config.toml
n_layer = 13
d_model = 192
n_head = 6
n_kv_head = 6
head_dim = 32
d_mlp = 512
vocab_size = 1431
activation = "geglu"
norm = "rmsnorm"
norm_place = "pre"
norm_eps = 1e-06
positions = "rope"
rope_base = 1020.0
rope_fraction = 0.5
qk_norm = true
attn_scale = 0.395
bias = "none"
tie_embeddings = "early"
parallel_block = false
extras = ["some layers without attention", "local attention windows", "shifted keys", "gated attention", "value embeddings", "hashed n-gram embeddings", "an embedding shortcut", "learned residual scales", "skips across layers", "capped logits"]
init = "normal"
init_std_qkv = 0.0284
init_std_o = 0.00557
init_std_up = 0.0284
init_std_down = 0.00341
init_out_by_depth = true
init_mimetic = 0.7
optimizer = "adamw"
lr = 0.00247
lr_mult_qkv = 0.7
beta1 = 0.9
beta2 = 0.95
lr_head = 0.0068
grad_clip = 2.0
warmup_steps = 351
schedule = "wsd"
decay_fraction = 1.0
decay_shape = "linear"
final_lr_fraction = 0.0
batch_tokens = 16384
seq_len = 768
doc_mask = true
train_tokens = 144000000
steps = 8790
dataset = "wikipedia_en"
Each number is 128 + 32 x the weight over its row's rms, rounded and kept within 0 to 255. Layers, rows and columns count from 0. Numbers have three digits each. The size before them is the row's rms in percent of the matrix's.

# up: layer 2 MLP up, 512x192, rms 0.093, rows 355-400, columns 0-95
# down: layer 2 MLP down (transposed), 512x192, rms 0.0894, rows 355-400, columns 0-95
# gate: layer 2 MLP gate, 512x192, rms 0.0931, rows 356-401, columns 0-95
up355 101:126135149169117100103055138105113157119110106182172110121098107099153148099064085135104108133100141041107147055133162075167057110164115136071124119140134169140137098158139180122173058110141112100157111165110108097100084136105155141115118120072152117139178093104097079075140147161083099086
down355 100:096194119156207128176128099127096192083161160084159119139138125114155131130084092180138137174143127163076090197161151120132196180121141196116079134148151108178101102163203175114094126144161111121127166125181104101130145122134101150152149137122098150140135098103123125109132075148135161133
gate356 097:099139115105099134058115143115148088132101150129158161100152077155081116080147135131165109121169135163207161108144119136119189113119174127181110150114081126096158111063061153143179103134172212109134132198088083139111105094135158172107112144137163124171084124157191056164121096125156175077
up356 100:108106106129106157079083143148154109095082152098155125135130091139139107120160138183160080119139113148157140119177130147161147140123078121214135080124096144079152060103085178202148096113157164086131108131130137178107116136129168153094105135085147125111082120149149099176137113169150175114
down356 097:077119117095200122106098198075141160090088138088136103120114089140149103145142124088142137137188140180111108164130134114092155132098107248127192094148125203099123084107093144090096085138126144092132102125153135163176118128135136128147093131074158124145105182155136080165150148124096168122
gate357 104:128104159139112130112161125132170121141111101091107071166133154079076117128138118138124120168119084095197088146103142096094124100155187170169123165101110129118131152121185112111141079148125141108155108131130072141125116083022143154112131144128105101166124096195125140153111134112191121080
up357 110:163112110132118131205131141104119096082072152088130068114103121146171164140112152136121123153083091106109093207178156151155132209129061123148146158157099094094099092130150168135114134154183144094065158084116201151147112126104142075143106135103128097159122127106146109162175133115070118131
down357 112:054108120141119139061110118167168103131118132175102107178080141120074149138069139111170106095143094133125099108164148100125150057185166255120130149088092197125123131163107105136148122128120104087154058152170099168104162149140131208097147130119131104071122092205084133130118139159149123065
gate358 107:158144026133106115142167140142096105157109155155114154165132102144121118144147127218151124081154115166117091144107176125112172142083108076120203104070142115139118116152146133100137120112097169118087096146077160161146115139142110100161124145075129170133141138096115108196067158135141146199
up358 105:126208125089105161111152149149142137129138108070142102091149070187140182125128115135146145153124129119070153071140129190100187169085114092107180182084181140151166105065142115105165110108155071126069149053151197094136176128142104161127099132120162183123143175129139167185119155128100126120
down358 103:142145199071158186166095113078144231103138112129152062097159120106085144166144160127142138109088165092155197105125121147183106135125221200115154128100146132130165078069093113137094164117193145172146139084156126123099108094100101106151157153143164129092137160115144101118106141084159073111
gate359 092:118135135163104142114118155116125134137165101158120102148163132125097102151120139137124117063139180094143155164138049175127130121087111093083078178105166155091111116115085088167090162156104155128150150143056094089162119102064135131113174138132107184143167101106174149162116071165173063083
up359 083:142138126137162173097140123111142145060173097057150114147178182198150102110112123154120142084050149155168182172090116154086124176127136125107143084114086153126110111117114207134119147147113108154084154169099119147070147173105176080123125124154064031100135117121148131083098120143161111085
down359 088:172136133108129182146126087128117179179118148132132095163204126162125132130118114102150168097172162111148099125205140113079122138123100139122097123130142141165127141132167115127147158057154161161141162163079090085085112152127118124049122144127127179184146077105104122143142097138143105105
gate360 103:138139158155127149093087166141145085113073181095103128064090135113143196075190091132127127123164143198108129175127095129112081178096146080186178169120141152096092121100099155111126102130124180180081161133111125105111156155123171080123131144131114147141157073126059133123095160114107082153
up360 103:160151131131129182124108118100106144109181109104111103107133141085091125103135078120150193132103150152151129130182075066081092164114159122151136107108148091075124165081131080133096090082168161089129107142189151100163082105097141076136122141139121083122169099122089105117150128082128072101
down360 103:122124122141129146083164181163147177086195146144126104108119109130162084064123197116120159164113124160168173082142133182097080118135119196170125095125095148079163149146181123171142122164127134107142125104149137122203099142081139142099076117120158094143146179150136142061122141109154150170
gate361 103:139149141102097119143106113163155137106162099092105106087120096122122168144080109134183063151137131096137141162125112122141110128133104131146131066068131095086208146106189076138136145093144129110146133068194172075106127118094114145157130134194162089095117106111169210133137148150126077069
up361 106:105164149132137110142098093113073123168111082191135147211110186148116110137112101122077130139069065154108055147119154069113127180170147119152096155148094156175156145160130180121096099113134183155056131123114137147139120177121079106105155090134080110122113132119088103158093162208092107171
down361 106:208123090132089111117171101110104147185139183100123127108147163182133193081072144140104133184126143114127153165159135182191124113142136118126109131050052118102202109100163139170112149117141144109141148144123152113133121167121120101121164142113131096143153120070133113070154177093139111105
gate362 097:126153137152139139098151137148130167102185117117119085173112143095154108138151111161119130117168189099122123173056108078122122155153142115147128094124138062100118153152178133117160095158110162176143138096124119148137102126075115161130146102115104130173164184144176082115089082159135146106
up362 099:090128141163102131072101110138123145089162130105089091174144158142120167155115058124138178132077133142162160087098135111098116083160182118125119135073122185153139133103144102118089107127133166106115148139145062160124129144103179213059143100109087132176134119173143102099124196160190145084
down362 101:170122168079114100176158143078091175136141102129118151039159165165154156119146111095093163114169158079160131108127128127151135100071180087146163105184183115151136103082140167111157114104090108177118182132113133146131069105156076120160112137173118147182115132087124164127179082116140112145
gate363 096:166143100123098160108123105107181101124121197080156137139132120153118141132158167060102086187143075098099142174110167122209085135147145087109102146108140054112107155148102161125112106083097079087151088145096146136145125126125143066202168144117144141141147181082142148125131109123102134117
up363 095:090092132118132102157156186172156130134114146137128062090094101098115119130149159136129136094146164203138119073118127183123109065044086134103159086155140158135088104127139118108119178145126159150152128122103145177067096198112121141086108146171125172187134102102139115168104171133169144113
down363 100:138154118130144116154168137109184117175067141169112126149141136112171138167157207118127121136161122113103140086087138129153110142172082066153137095128122093161188163116070107127155144140071164106099119112121154188115124148146159089156111110165176138174132076046129125142104140163150096092
gate364 102:173151103190050108140125120185107031165041168134120111094144139155158168147150155124113116092163041148117125118086151111136145128182135068169088110125098148138084123131165130115118100180168180156110155179102133139112118090154122098138108133149113118156070091157131106155088146152132170068
up364 122:075142116068213142118138082066145187092173091121123178157136110099067109144098107130125133183128177127102125144168101139096087137108153189123156156117159133106168134118087146128163152088072068131125120142137109133171152146100128140148109138171132123131161162132082141107141150094109098156
down364 105:197129087230036122140116148191119081142067175113134129098125123150142164119163154134123116078115088145158120131106165117162122126185121000148110118151144097112075112108111203129124120097129168151121104158115154129100127121158131108132146107160124096142146094105118139145087131124136170102
gate365 103:145186116193083101110116132148085118153081126114154160083130157149142154131185176128126133146110085078203122114083096080151145123157108050131093110164170140146127186079104127115154114097108036107152078129134167145153086072144133124147128148215183100133105088119106160128109090087149098076
up365 101:130136189148091127129088144148133141134088125156141170106105172121147132114118095139123090152129085079178148089076083047114111101143150096135054104118149175188139127152119138152152090063108020106179118159188121111169069075128132177124122101163175125118121107163097190117141100127145103086
down365 101:137128158094137121143147080133176179114107099122164123142144095104151189111097136193198118101080162091073160131121155128100171109152195172113094147188162126172142168098129077138121063093115091086090165129180084048185099075126122158089159132072108114081141111125119153147151094093130121112
gate366 097:173159076114125148136119076155142078150106142123185141152170179080133075211138173110161154151142133126091114117100136111160121122117103104136147119068132136083105160188140093128140148159129074072164111156112100134100116151081114112155173127140191176108118075119124119191065181121156102118
up366 092:138119092059137177113197175179173114108125156122158137149155131141140121143118103146101103211110063142120136146146132188124097109129122138134171168163067166162131119168128067092132099107110122120116082112114126126111148143104092174085013124143174083125116129117085087082133140150106153094
down366 096:116134135156104159140202133159205106080144133118102121142096117110112173152089093072166111193211149120101082172080094106081120132113128048154121140152132096107185147123115164162148144120109084116105178134113127121129123084101061113170150164127132078093129131076143140109163052120114091105
gate367 101:115076103183107129136105115132099099150123143117138164125136147157124127148165071139153175105129155164130099170164106130122105139150163082144118110117107068118066117179121129115147155088125113090130172152144119159091143113094094161148133133151139118142197110162125111157073151155155074151
up367 098:120162118090108136097147150155191113089051105103072123204097081080096128207120087119095118053141117133146147177148147103114130148125185125181166137197081134075151138158101120115115114131148140117118138118120120133119195098061095136146090139162159132120100083142110087165144177162101116136
down367 100:153156152147191129127216149157137132191103179149134063108082103112112123108151059110117094106157067217138097135124139097138133099122155099097141115120082162142089163106134164114141157141123113158159144111126137176095097122133109135150109144139132080155079123164162097169153208158084136136
gate368 096:226133105149074128074161144167117097134050167152118108096080150099146117131154101098104133165145119108132168144138154181153117099152136095163118119115115112124137097133139142101130163131161220102171127146153161106137079100133162144144126160165149106151116103083165118142086166091135141084
up368 098:131134112153143108141130107112118121157160132125159143154175149131128199095125175120129113125137117176142105186105083142107138131133072099113167143131145131147143175111079132140135124118120065107166137134100133143050161199088134071155170146099131135136128129120147126125118057169087072138
down368 096:074093147147091072097073122116057119116141121129111076113089131131138111114176140153078100149137098151143146164171119143147090152136119048143170109131133119134098111087133189147112214158141154134188124111120161102108080103124143105159198164183170120128100144121146151179103173124112108098
gate369 099:155118068159063128116093122112122067184117126133115175102104096160119166110137206140146125105089128115148125127160172139129091135138133097094168145099135143127160147127139097093099149075160109063117096147103112113133174157130105107153082127167205129197103159091076161138090130136108090094
up369 108:148119113115168111103135100146093117083111146130139093161142185121152063142127079106102101159164107124137106168066109133139132130130155141147091088152085146156126133123084179138201100164072129123173152141132173180120066098074149150116152097152060102102117068144193126141168152138162163123
down369 103:201103097179085104135108112119060116129088165128102097102077190188127166126107132110188158094132121089118092153177141162139142088141196010136118057159131125090170087106107171162139174158144135169126109200109181141106125118127096072127126148142065093159168095096133181161101141127100124146
gate370 102:158103107128142155122113138149102101132159136133115124128155155142120154125179186095140114154117094065097102139125132095102101169138070129110155161144098090121121133061095071157162173115131177172168081125138135141108174116112163127165157154162106164165111137117129134117201065133121084094
up370 102:108155103121141138102163148136086104115113176152098142089189056127090114135148137086085165130090125141121075121151103115134073104136151105158096159099152092177116087105128134148116169161089118155117117119073097128222108118138120094061198151098185133147161172168058160091111168140146120138
down370 099:133115238133138136132129086104104121133101116104145179133089071137143114171129093185081112101163124175105146116106128149099126107118165198085100099111131149183147124086072129145096145173103142078120141140124131128191122098146154139141114133146139138102084112142153077088145139170133198075
gate371 094:120175094137094115107141145112148130166141153097077151096119132119121131128119155135140149154193167081146112148101179182100106092155137126128151144056091096074160177132109108135123160084133079125163083148142140155137120146111123096078104127118166210187211109067167097166066150139120179137
up371 099:123156057148165155127119080139121103105207085153133095135067113119142094136149143091139125112143088135145170148086182117174171090065151103189163140110112140205109133124191109117143195089065163116135153143141174101157125162136183066117171084052153077072194146118093131126118123128128098118
down371 101:120116083135145083099118148091056171158159172178102088129163139144165152088121128108124103161148108083173151113100106163102135112127150108174122154125111143107107083077165160143193068079117130146138158132111132118160081162139128105133137201108130120144136105066191114101097153130114123099
gate372 095:123163071106102145094077098174101117097144082141092134102101153143171134163130198054074084137051094101124078137107148143134157148120131048154149188098128189103150159135125090109115185101127069124125132094087134090152140176106115100113161101150156150123126163098118161143111166168169089133
up372 093:149168099145161160137117067140163145098106085068087126149132116119168111153139151150118086085095114156116158139113145076136133151083092103152088174095166155097156144183147071163132190080141159150128143136143104107118128245113133077124120093179090112113116068097117113111168100157167122104
down372 098:148095196148088156141150074130193173102129091080116088108148129116168144119077106156126131227137083092140092140086118091152116138111153201119127088161090105164140115167193119164135137132140185103131127169136026129111081130136110124142116129143112127114117097117126132142133127079078106111
gate373 101:165142095137087136092069117176153122133146180157080171084148129127163142134166138141129121059126073169083183193092133119160116072173124062146121145108143138124071142112101155152093102072138141131090130153088110091079130150082119111139153136130145111182105111160176134140127146172111114135
up373 092:137131121151131123140191140133122109163114125106181114137129155157113145158140128130189105157143120115150043112132157143128124128103127146067131117158154096128151163170172152087159131149060179150123123137079136178147071105167148117180122160142123143097167153073120092153123117113152084089
down373 094:112104124192085154126133158137209081153101136204137146107111177103138070135121104159142133111169141129144120134067103192115084121156111028133110158102070151149168147117081139155173149132109136120157169096115140120099134147088141160158148162171167168176157115077112110106156136182155129151
gate374 110:144135155152113198056125096185130148092110151154154073202128130157130096152121066124063160185046142104089146150179128152094042156150093124115137115124193095129129110166162087098153141131119138101131158100165088102122139180113079140139204148169115088081102126070143092090109139173110116149
up374 104:158147148146115145121115143124125097137091149069125153189080149216128106122104133149145145158115103119100120146160170140127102131150054114115072147202150144118079096182098110097170174111225140142112105089098097131156196194168092110062076107109092139092057125116157093136151104106119135097
down374 109:140092104110085113128191157103107112100114149165146158122142104124084126104170077140127130166115170132114146122149076134086160193109166185134125143086130104077125196118107139148128130127099105147120142123134151124158136124102113165188159167134215123133134209047140108085141110096168131128
gate375 106:100126140151061089098077154146135135110151112146123142090166164117159111117113098114179138146115144120123141098161111156141094110165131077074140081131127145143122143162115145131060154164100110166058102191175154114158093097172068154156150104156148166111072111082165174169128134089144096139
up375 109:136121146107146084137143108105054105097122165121161140163086119148111128158127135132120140125154111162137074131117140131135165155096122152138118178130105079098121130100112166124192089105157153098196135050065119116103174150075182106154074136120129146137158173186097087088129126114077126149
down375 102:155111136165112153080102117143094046160135153135144130126107086167115115120196085182090110113155169160126061191152117130096101171092158021171131106113092072126105136177119160151070174070100111145126080083080142152117192124108099168155146162138101136142142156069158088138104182110129174175
gate376 097:084090155126151153095157120159122119099144154152121129144088108112091110115211114149086094090157072167133134182081072085097103178142104110069123124165104067130072137138088111131153142115112111148130111115105105119053114153149131105118116183131142159131104148091221098141122075144180177092
up376 092:137155129118143125126146175150130120122124142115113166096119090095092158124170096074149146084097151135139128179050099150076125147114108134096085121133069122118083139066128094049168117099162133111190092108143151161099059136118088043122168172118140110119144112149179083149096113145194149074
down376 099:092134124090190116152115148105141154037115101096128183120103122091104117091179138105113154095055181145133173146162134151106108115079115199080080115139097123148066136135169124062140094072144135124142185143155109109094092108109167111091157111077119115154121197137128070090145174145156136111
gate377 096:132088122126112120120140123114168081163116152142092170150126111165144181079148142172157100153169159082137142143163157150169133145110170124163120146142158180098142092119091118153122098113073099123103132211106157194078142129081137124108167168133116147157132059075143153179121104163143171112
up377 090:117126164137125109087143121100092127184139180145218133176155057214118150114095110157121124168126147155155179085198109091229190094184108125136123164120088171114130100052118142134152069156067199152117172159101127089135109144143130107143126127127106087125112131143100162142138130158134142114
down377 093:080114183098141126126106155101104144103148183149146115079110112145164114159143121111137112141127219099145073190144127148157129117090145198114060161093111165119154122147134158099135111116103148119131124131129097125193195135108135174098152073126130122155094163130168113093094078203114082161
gate378 101:160129081140096135126104118117117060150061146125141195078104148145114123106173112099125093121135123163178107137163103187103099171139086114151181127109155112108091085127122152168122125111175099141139083163098141174090115128062073081147123174163122123184133119136146111184096155181165124096
up378 094:096090133121157129070144087152123187126174121138136079095122163094167126133090144120119141107183097104102115098110129108138149104169116126150122093122101196162125163131168120152125143176079085146125161105132114105154145113163160146097183065088153130076136111132110175124167127101077109214
down378 093:161125148169092079100150107152095150148146115223179179091121095192096162126178157097111142101179144120046180135162135132133138104187109015132080163131121131090166109167104180121208223082141119140069097119161131113143119133145132153121140154166102165146126141129147129122099090107137153162
gate379 095:146126098150120127121133099125129079147113119103100187128146129067118129062138173184120110118158107121120092159084120140059174159065105117104105181105148146134180141160103094151076191070116161055152110123100142148099119075076134047162120135163088097183126128132193126216112137125112136116
up379 084:125120134092096131120171107130112105101105161125122117106139138146111138154122095074095113121130118189123167070159121152151045124173143100121153125098059123129073115141174159129191119225112045150097129180165094134115127145158134148143054139146137173159110079154059068086086138130164179121
down379 088:200105195127080104109187086171113093175147116115115126092047149137116103110197152142074101075078113169124120123165149157198149110152192049136162159174119125136158127129152111127099128143115101154162155147088132142098101159126122067097128144165171162125169114157141159126052117139113100085
gate380 091:137078140112107136119130145147104132092108091192114104103093099092161146129152090098081144131145133070125174114140109155154077156167103114118162102138113151149100154188105127171184121156082135164138145150184143156139114112139091122154116116154139116106182164102095109071089061134138084123
up380 092:159115101141143107092161122144137142158174184092127103098150126179096153079160169139208137135092136109165114184115155162174121191139159135090144145130104052115118129137151120124156147159149102095183071075047155115146161118089114063109174110138121139166091135152125158106155177130141122114
down380 096:089131101164118116119080136099159090113103117116113121087076127151094090115155094166095057171111173139158138137094088166152109132106144025101115105164128096133192061101116179125170126151150147084130114181061150117130089173089125143184153121100199158169175106113135132127106073146142156162
gate381 087:156151081141099154161118095142085081127143130167125133150115093195089163055103077133172169174132083093120057124134144205052120102122075132112147140105092139126142139104134120081137169110080076052124085137106147117151126085107111126184199085081138185163108165148142078189137169170153128157
up381 083:131074137109135124075102151096156131147079105070167117097074132096111114146180158137124115088091135110139116164133139121118139171132109131137165108201159132081155126163057122156045104144244165111188111086154120133106104166162140103090124163182143109089126135139146136065066117102100168130
down381 080:205128056164084135186109143103112119141143164154116134142127115152154153127175080112090153140152164127098115121153153166106188130157137000144073119138142144160156083131103119154113139180087086102118106117152154109089073147183091138134098121148073119187161097130154121142095171115130102166
gate382 098:148104153138107179074102087128124095169151162132128089104071169130153141125145133141103131072180135117185136105145120174117116164160132057166194101079197129114057188092109109162141123119110133092099065149102070093073097134101160151133126140174125135156076152106142137122111139108144115090
up382 090:117117105147095183104098162154100079136127147119151140101102137051146123082105129145163145107108170085111090160114057184201116153113109129108124120137185132085179160127128116109073143129156116141131116076106138142098193156115161209094142142120111102064135160170194138140169122138104148103
down382 092:102094149140118104146145174150138100132113102087179146123117124096173140130112070152116079131094069147142166152187036095106089118134177255124140155118093077119127110157149138126155156148181135133187135108111132100103156104146147153101115132141133128113147134169101162176178112099138111144
gate383 103:129149104100116067110138129181126078161059216169124166112159137161099084163169143102104159108126159196110144178147174186124127119180109051120144148117127107156106129148109101124112184112128151141164149174106169164073069176111105057158129134122182166143121115149080085120109121139153120136
up383 105:093124154125151096128135173170117161149049205175105175115150159175136085133167132123116178139119165151132148174094156139126128085174081090059144160149187072181085118139102059124100125115141161133154169109141148099136102178129081082118205144088152167100148127160078084153148112181137127142
down383 102:105108117092169114193163131088123172120144138106120176148167099096131112139103097185190165144118130119093121091150137110148125123112069235115131141083115119116154162140145126119085106163102062105136134161107089133150182151126151164169127169127115134115115136184099097119131121179127111114
gate384 100:162105120129102100125148121097103144126070104127105116141173097160131178074172123070109180126131145165112156173085068141107123055193128090115104079142142070158092101162141151140177170108130073212143125111118125129177135146119094079072145174127117131131178085108121092148124118137153123146
up384 094:130109176131114156128126118125137168119091106139098102153155164112179170094162172098097137134132173149116182121084095124118156116151129105130087116110192176160105099146127147138086163112134136209113155177158063115123139157193097110085159156156106135135110125130147114111175044075122135158
down384 097:133163127110153116196066146153137150171133149090110130125141109118162112134079110111202180065123125151132087126126075128129127133136179220101078097168111089129054131147111152136160115184157120100154115173128108094079139155113164083167099158139129118106138085141075099196140133087118169155
gate385 108:187165078195025133096137097113085141145142195165175105103124138154104155115156111104135161125149138082135143103099165197160125085118177092119151145155111137117137172115085149101121156110154118107137110109124183191122115112150170086176153114132135118172149119073127165114102158114147117138
up385 106:112103177132144106116066107140087092108103093128105108100098175120163136139193137141100071158125094121172123192152111117093161158145098123097111081137132139166086161135139102151113114097124138124152163093129093090128095135127165152095160124095114141081122104120173103161120070143089105082
down385 105:102172105154105153101084130162111103170145088109133181108101142150123077166111197116057152133175147126143136123093132160158120110112160142085140100114107158128049192150095100145108152141117153095144067145061097139117125182064160117108167090157099134130171072120133136134148118142138164128
gate386 091:131150097146133177164141113157128170140138074184084100088046168156115080066139104077096138140144104146116145164115126175147076131091143099128157165170113119151070167067105133079131179137181142072104205070142154088144110143130166109121141128081131134120093163126146111138108211105166108117
up386 085:144097154136133111085121130105114098135111131110187148109160078131158168146098161120120134122122145089124147125141135100179128135169144173188111126120174148090201110138112114153137093131081090130191091181119167153123166072121114129183155158160178130099178125107035169091145137158070135141
down386 094:145116107155053161129153147082136133215083115150126100105190163139124128111044150134124125162154122088095094117053095163145125167189143018152140170116183092126147115085175159094143120150085149157122116128127141124134108164088092170123111157189130114132201086107120193144172133125102092183
gate387 106:124140100182113104128121150105085101148168144161178116148123113126103053083092146205162110095145164133087134157086129124173065149148085105117130158130151121101125169112152109130151115136171098107053090079116168125069115102154063123166129096142069105170156113090123153136111084147069134136
up387 095:141160088108139149131113150107133116133157166103130167064160121130090146164093166142176179086102152075100134128132142152151111121103132119166109108078159087047161166087094097132106085104131087094113113125062097083117098118078074098120169151135150122160147149139150218160093100134172150116
down387 097:135091130104148116151044135123116134107118133153120089103136122054150085127202094107111134165104098142141153154159160096118139134086150121113149084136087125183074155159119125122159101112092126144161095154203146162092128098144129144130111161119173152103126130157121124154117147108146151136
gate388 090:151112140120091173084104189140133120142128166134155102135176162079120101123173102149113140051138139158100114176136138108143148152148148091177152127145106112156098104153118173099132128135137086140084095119177177147114177092143095120110095108136099135226104129168128107179069086093117137132
up388 093:161132115150145129063171093136114108130100111090047085151144140085114111130171117083121129140102122122146147145141133145136142164166142132098119135133027183106184118120143070115131165122139081157125124073168111136143097123122114092176156114175128121126136081140115133104128119115189149065
down388 099:079129122097121120106189107128091123176160120126129108149118147166107062185118092090138146203133112116153156120161085097150129154130117138154144073113091129151090101144136081144133150120117084127160119134090093136147126209152156149105119190126164097084150168116114090112180161156125107083
gate389 110:148105126159108136127141133188150137067124105092089125173139107132126105133132168054134191151135154188112140086109168153180125055115139109097143146177065140114119183092135091106157142160161128167097141148172147132075166156144100125150138118154129129119107203102129143162123134107098156108
up389 115:159142124106105129099145148093119091200153164175176100100130169132161175126129095177134078119129114096099147152124107103100135130143121167176119131090198157126146069197120122056098112124101177105151085140129190146205112093132146142127132132092166135103158115161128064089096138141186162111
down389 113:125146105139099112122144159104112105131102145132190208099116161118137139086193105120093093154158113091115134134104113130112152155099137133126137150037140126087125091158078122130125160113103108060185160126099148136133102078095136126143177151092183142182161098165134153143136118132182069110
gate390 103:192157114142113102170140108128148121103108113081119170208108147147105107071128178132131090101145112200170105145078147097156144173160085120080130073124082179119115122145148119127107221126157193174113160142112139137097128163128088085200101113192115097139078099155158130197119095157107102089
up390 110:107127119146122185119089153107113161141142103188184142053154064095151142156129095116083148176111121082118054130189132133112111079143181128158153133083170129083109157115145161158123172110083084078189053093123125117146085109092148133065173123121143141119200186075071095099161113094064122195
down390 107:177143074161140141188138111117130111095165143117142172133156147087116163144134142127095142103109136147152120165166130164181122186139094028086133162165122131120133151080170145111115126058120185143135124217177175063114132149117190102167161143122161164134120049131095120160094148139106135107
gate391 103:097100090167093173122169126140139182146123096153179129099134130080100098100124058161091118086129099104131140087199127104093113110157088107136169166118057168171152168110153102129150091167154171152113163117126134121122099168200131113150092162152118122103160104105098100133119160098085136180
up391 105:107133143087133191118129086143142132099164101165161124153164161116094147091164082102181123155083131121131133115114075119108125123140140118138152107139165114116129091081184124076147105136139087155078150117112109119175128174131098203074174125169114132174110136127175219095187168157117131101
down391 104:170137101157098093132085137125130147101113209151074129107132141107156186088165180122171100156186130112126107163142112151174168136121107118140141072146098126121120092134108154143099152136103151122089080184116116121105161088116189122119132114112123088092134071115153159119080176141122135093
gate392 091:105112036128105132096071081194090105141151172097152176083069158152109106189172187124133126121175120155148118129152121139128123123099133084173160115133118152063000160127105113158157072095148084071165079170081127149116127102095145114117162141123115154123155101123147113119125134105140070148
up392 085:131129085117122166113142100151098162141194133128168139096130186180135113152160184133102128150174121077139164124139119079118144135088121125197156152158142072071068148130100114158160071089104106083130098194063090121106134128133216132118118145125099128074169142114098121102125095096126103146
down392 086:085077150074134156150135160117151126126153155111112097119126122149146129171139094137136172152148160105127121114142124087138128065159170255158114137146156084058096094167114144119148133104132072118115102162092105133109166091124092161118136141080127144080117194122204094109104162162085132160
gate393 096:136113115090121123076130099147125092142110147125144128105139230153129103148182154155149139125164116193099076157094139167142143094146121110120123142109129140113147139143153108137129124124110141158081113163108089168057122107115196095162126148106154137144133126148162172195078168158114040087
up393 095:121123099123110097156118117082144131108149083175131109176123084105105145096117135111144062161099148095187157033155123118170021152135168115081165121135113108144116115114069095096176130161189163129251104144122180093135133167127137109068123078147101082217099167100118107058137152074095152096
down393 096:154134072145108055156141126140135108121133095062150106158138110150081117184150161127213089130177049131176154143133159105158127105079099026136131131112117159138132140083110091135147176086153140153136100155096187122171115169150191113143120121069116117119182117131133126115145151156179161082
gate394 096:097148068099123130141147074176115145132113122139109143128114141111164080171108126099110153132210171080142126176135059171175099056144113122146154136113126117150059153175200084087122134173151143122164120106083160131114070161114121091105163134163131099168139162108132079140179105109133150117
up394 095:111166078115118128118122079192080155123174108107132126127125138089134104174133129083152152145166134078150153132120123160190119099134131119106133134105097097153116207177185068072092174139208142109131137134140167102113076132153126084142133164191154052133122128130155134162191107112134143148
down394 098:121124119101172128141111124153150174087093123093117123101159119085141168134085140147147175138119101089118120136132087086110118170135171255099130112096114170200150182132173093082115082157161106163141101204144125121148077161152156138052057116128151088122156149115118169156203134156148186153
gate395 093:140180149137086125088111113163094063076086125132144092150101112087106079129134102126130133123145080133136135174086196129151084092160113103064179167131099091099107149112108142103147141120143126157124137084096174131077092134081153110205136202205110108115125155144086103140131165198153114145
up395 087:121111179102117152080086104089134085103097133107144037142169089163110132113113106087160163140161084049139089158103186174129152143178176144118164167149119162189141056086159117095128132166107114100164129092080181191141150097088129145131193107133173075110135171144129152083117151176136199107
down395 093:040123157142148140112122102106116164114153128149153176122145102175118149195103101131106095178051143089118158101115073156078134102128157107148137139100094209122089048154171171133141176097116102195145119118156118111135137168139105094122112163081111122081142114166117139099148143100082161131
gate396 104:149110159121108135119102149147134056099131143159077079133161151136091157108149166135104110112118156119178087188122115121098149135175141096131148136130099120179075078186090129097106129100073102122106204108123129170099101101078132095149147144113119118168156133189095139183134126165079068107
up396 099:102128191160113140141119155142138093131167105169092100143171112135076148137126190141162160114106170111199112169162100104057122127120171098105158138130102105162104090107068085107114126084066101098121200061135117101084073114090160135100130117117116142160158143194050143167149162102088093109
down396 098:141117185129160181122123105126130141089103092121083104124209128114136130205102112099165159116133139160146122183119127065128159105152193255160126136141116150156096118161119129158102131124117101126119179131128157158150145109126102134142095093094100166138103211147088134156150130129112080106
gate397 099:159106091153078124106175071181121109099137136138107138093059166071120035114149157086092151144156140129116142167091076107138100077148162120079085137127093107167083179160182109083142101092138128154161123195131065120109065124054158120136176080116179115127167121129119161136115085150151079112
up397 094:103142180124150095155101163118130122127114106107117165109148150155162228094135133133140095111135147106177135068118153111172128186135108120082133110180165144148131087136157168083134086181184092084066144089125183072137192136161119116164111149188094090133091194132086164152140075169079185157
down397 093:098185112103146126159126067163108130142125180157116121146075120127106125156145130094129152156138105170095125145155147146139104069184113005093160163104120165119130123104052148146127131101126111137161151080179105074134121157095149154093168069124086157129165168120087104175029184157141130123
gate398 098:192133132138118130139163151167142162035119109125147161100130164155185147164106136116152126081135166183117131142125102149135136126109124105144088096134130111097162130091108108095103188210101169165163147163102124116147066206069141103123099121164155112119143179113153130101143100129150133100
up398 105:110167157169123151098104153137103111137164149145136162120088078118120135136130111135123084094058154161116173167141118133146126186138098110100141152064107157128149123131102086161076159140108139108069184102121149121083167124136102139137129153116070151103117123196107116153141131192109137165
down398 105:181112136156127170169182125069088133089099127086126130079173107144170147132154122161151125137181169101133134122146083171097173142093138110107124151183177128127141092098133136072135195101134140131155172129087182092114072111130115087112154150168142153134122086087173133163150110137127120145
gate399 097:155156109144114132101107165179149098135118108126153176102098084108126106104130151161124084175077114075125166136174127131220149126106122085138195111168167185097120113171071140166161107143134177125137133128139160107053147158100100135122128166120149134093089086042070150088142104106089118109
up399 100:131112113144137075108139115141140136155177183098132094101119162134165090118173068162137132135158146133097133115120138145142099107079181112147117094101103159158135133129166157122165121112086153114184069133175142161060107112078137177143115106103124163203138082166172118125127140073126051106
down399 099:124103084125128145170076164189192114117122149187190079106129146129121161074101154083115142070105118170144139147117074099117118145142093089115177107191134116156157121146115148173072139103093155143131147165111109120116124163179126124123079104149150094114120089175058159121162116105074143145
gate400 098:125105137134107132086146164105094153203142200158188150111123119134111166142146132181166116137159155127176164090132093242145092125121109117186179117157128109132099145120049127102093125131101146124110133133085199100111112090131128095137137168163111165206163127087124134155121170115126157171
up400 104:139167101133143108141127123076075112158127128143130154072054115123112069123135102115137147116159106105127122075123141151206084157134100138127147138155137069144117184134123156143131182156101156155112107117109151178119126143147114057177078151124100098083147218096113095109091143073105100161
down400 101:168070089101021060144178083087080075156123120112143118121148160092223114102095122154152144189128124144125136098095095115148119148169156155121108130183130097100118096079142129121158116128147125131125176129147134093138032096152108126162102127157177129127126163098108166121172101108095140126
gate401 104:135133064142091133110125147099087091113108126137172173152163104155147157148191136116148131043185158169126096167091090166129155186148092068099154093155162046170069129134070178100114132148169154119065135114086171166143131126144143079159137158118113168204109111093165108177152115103090177146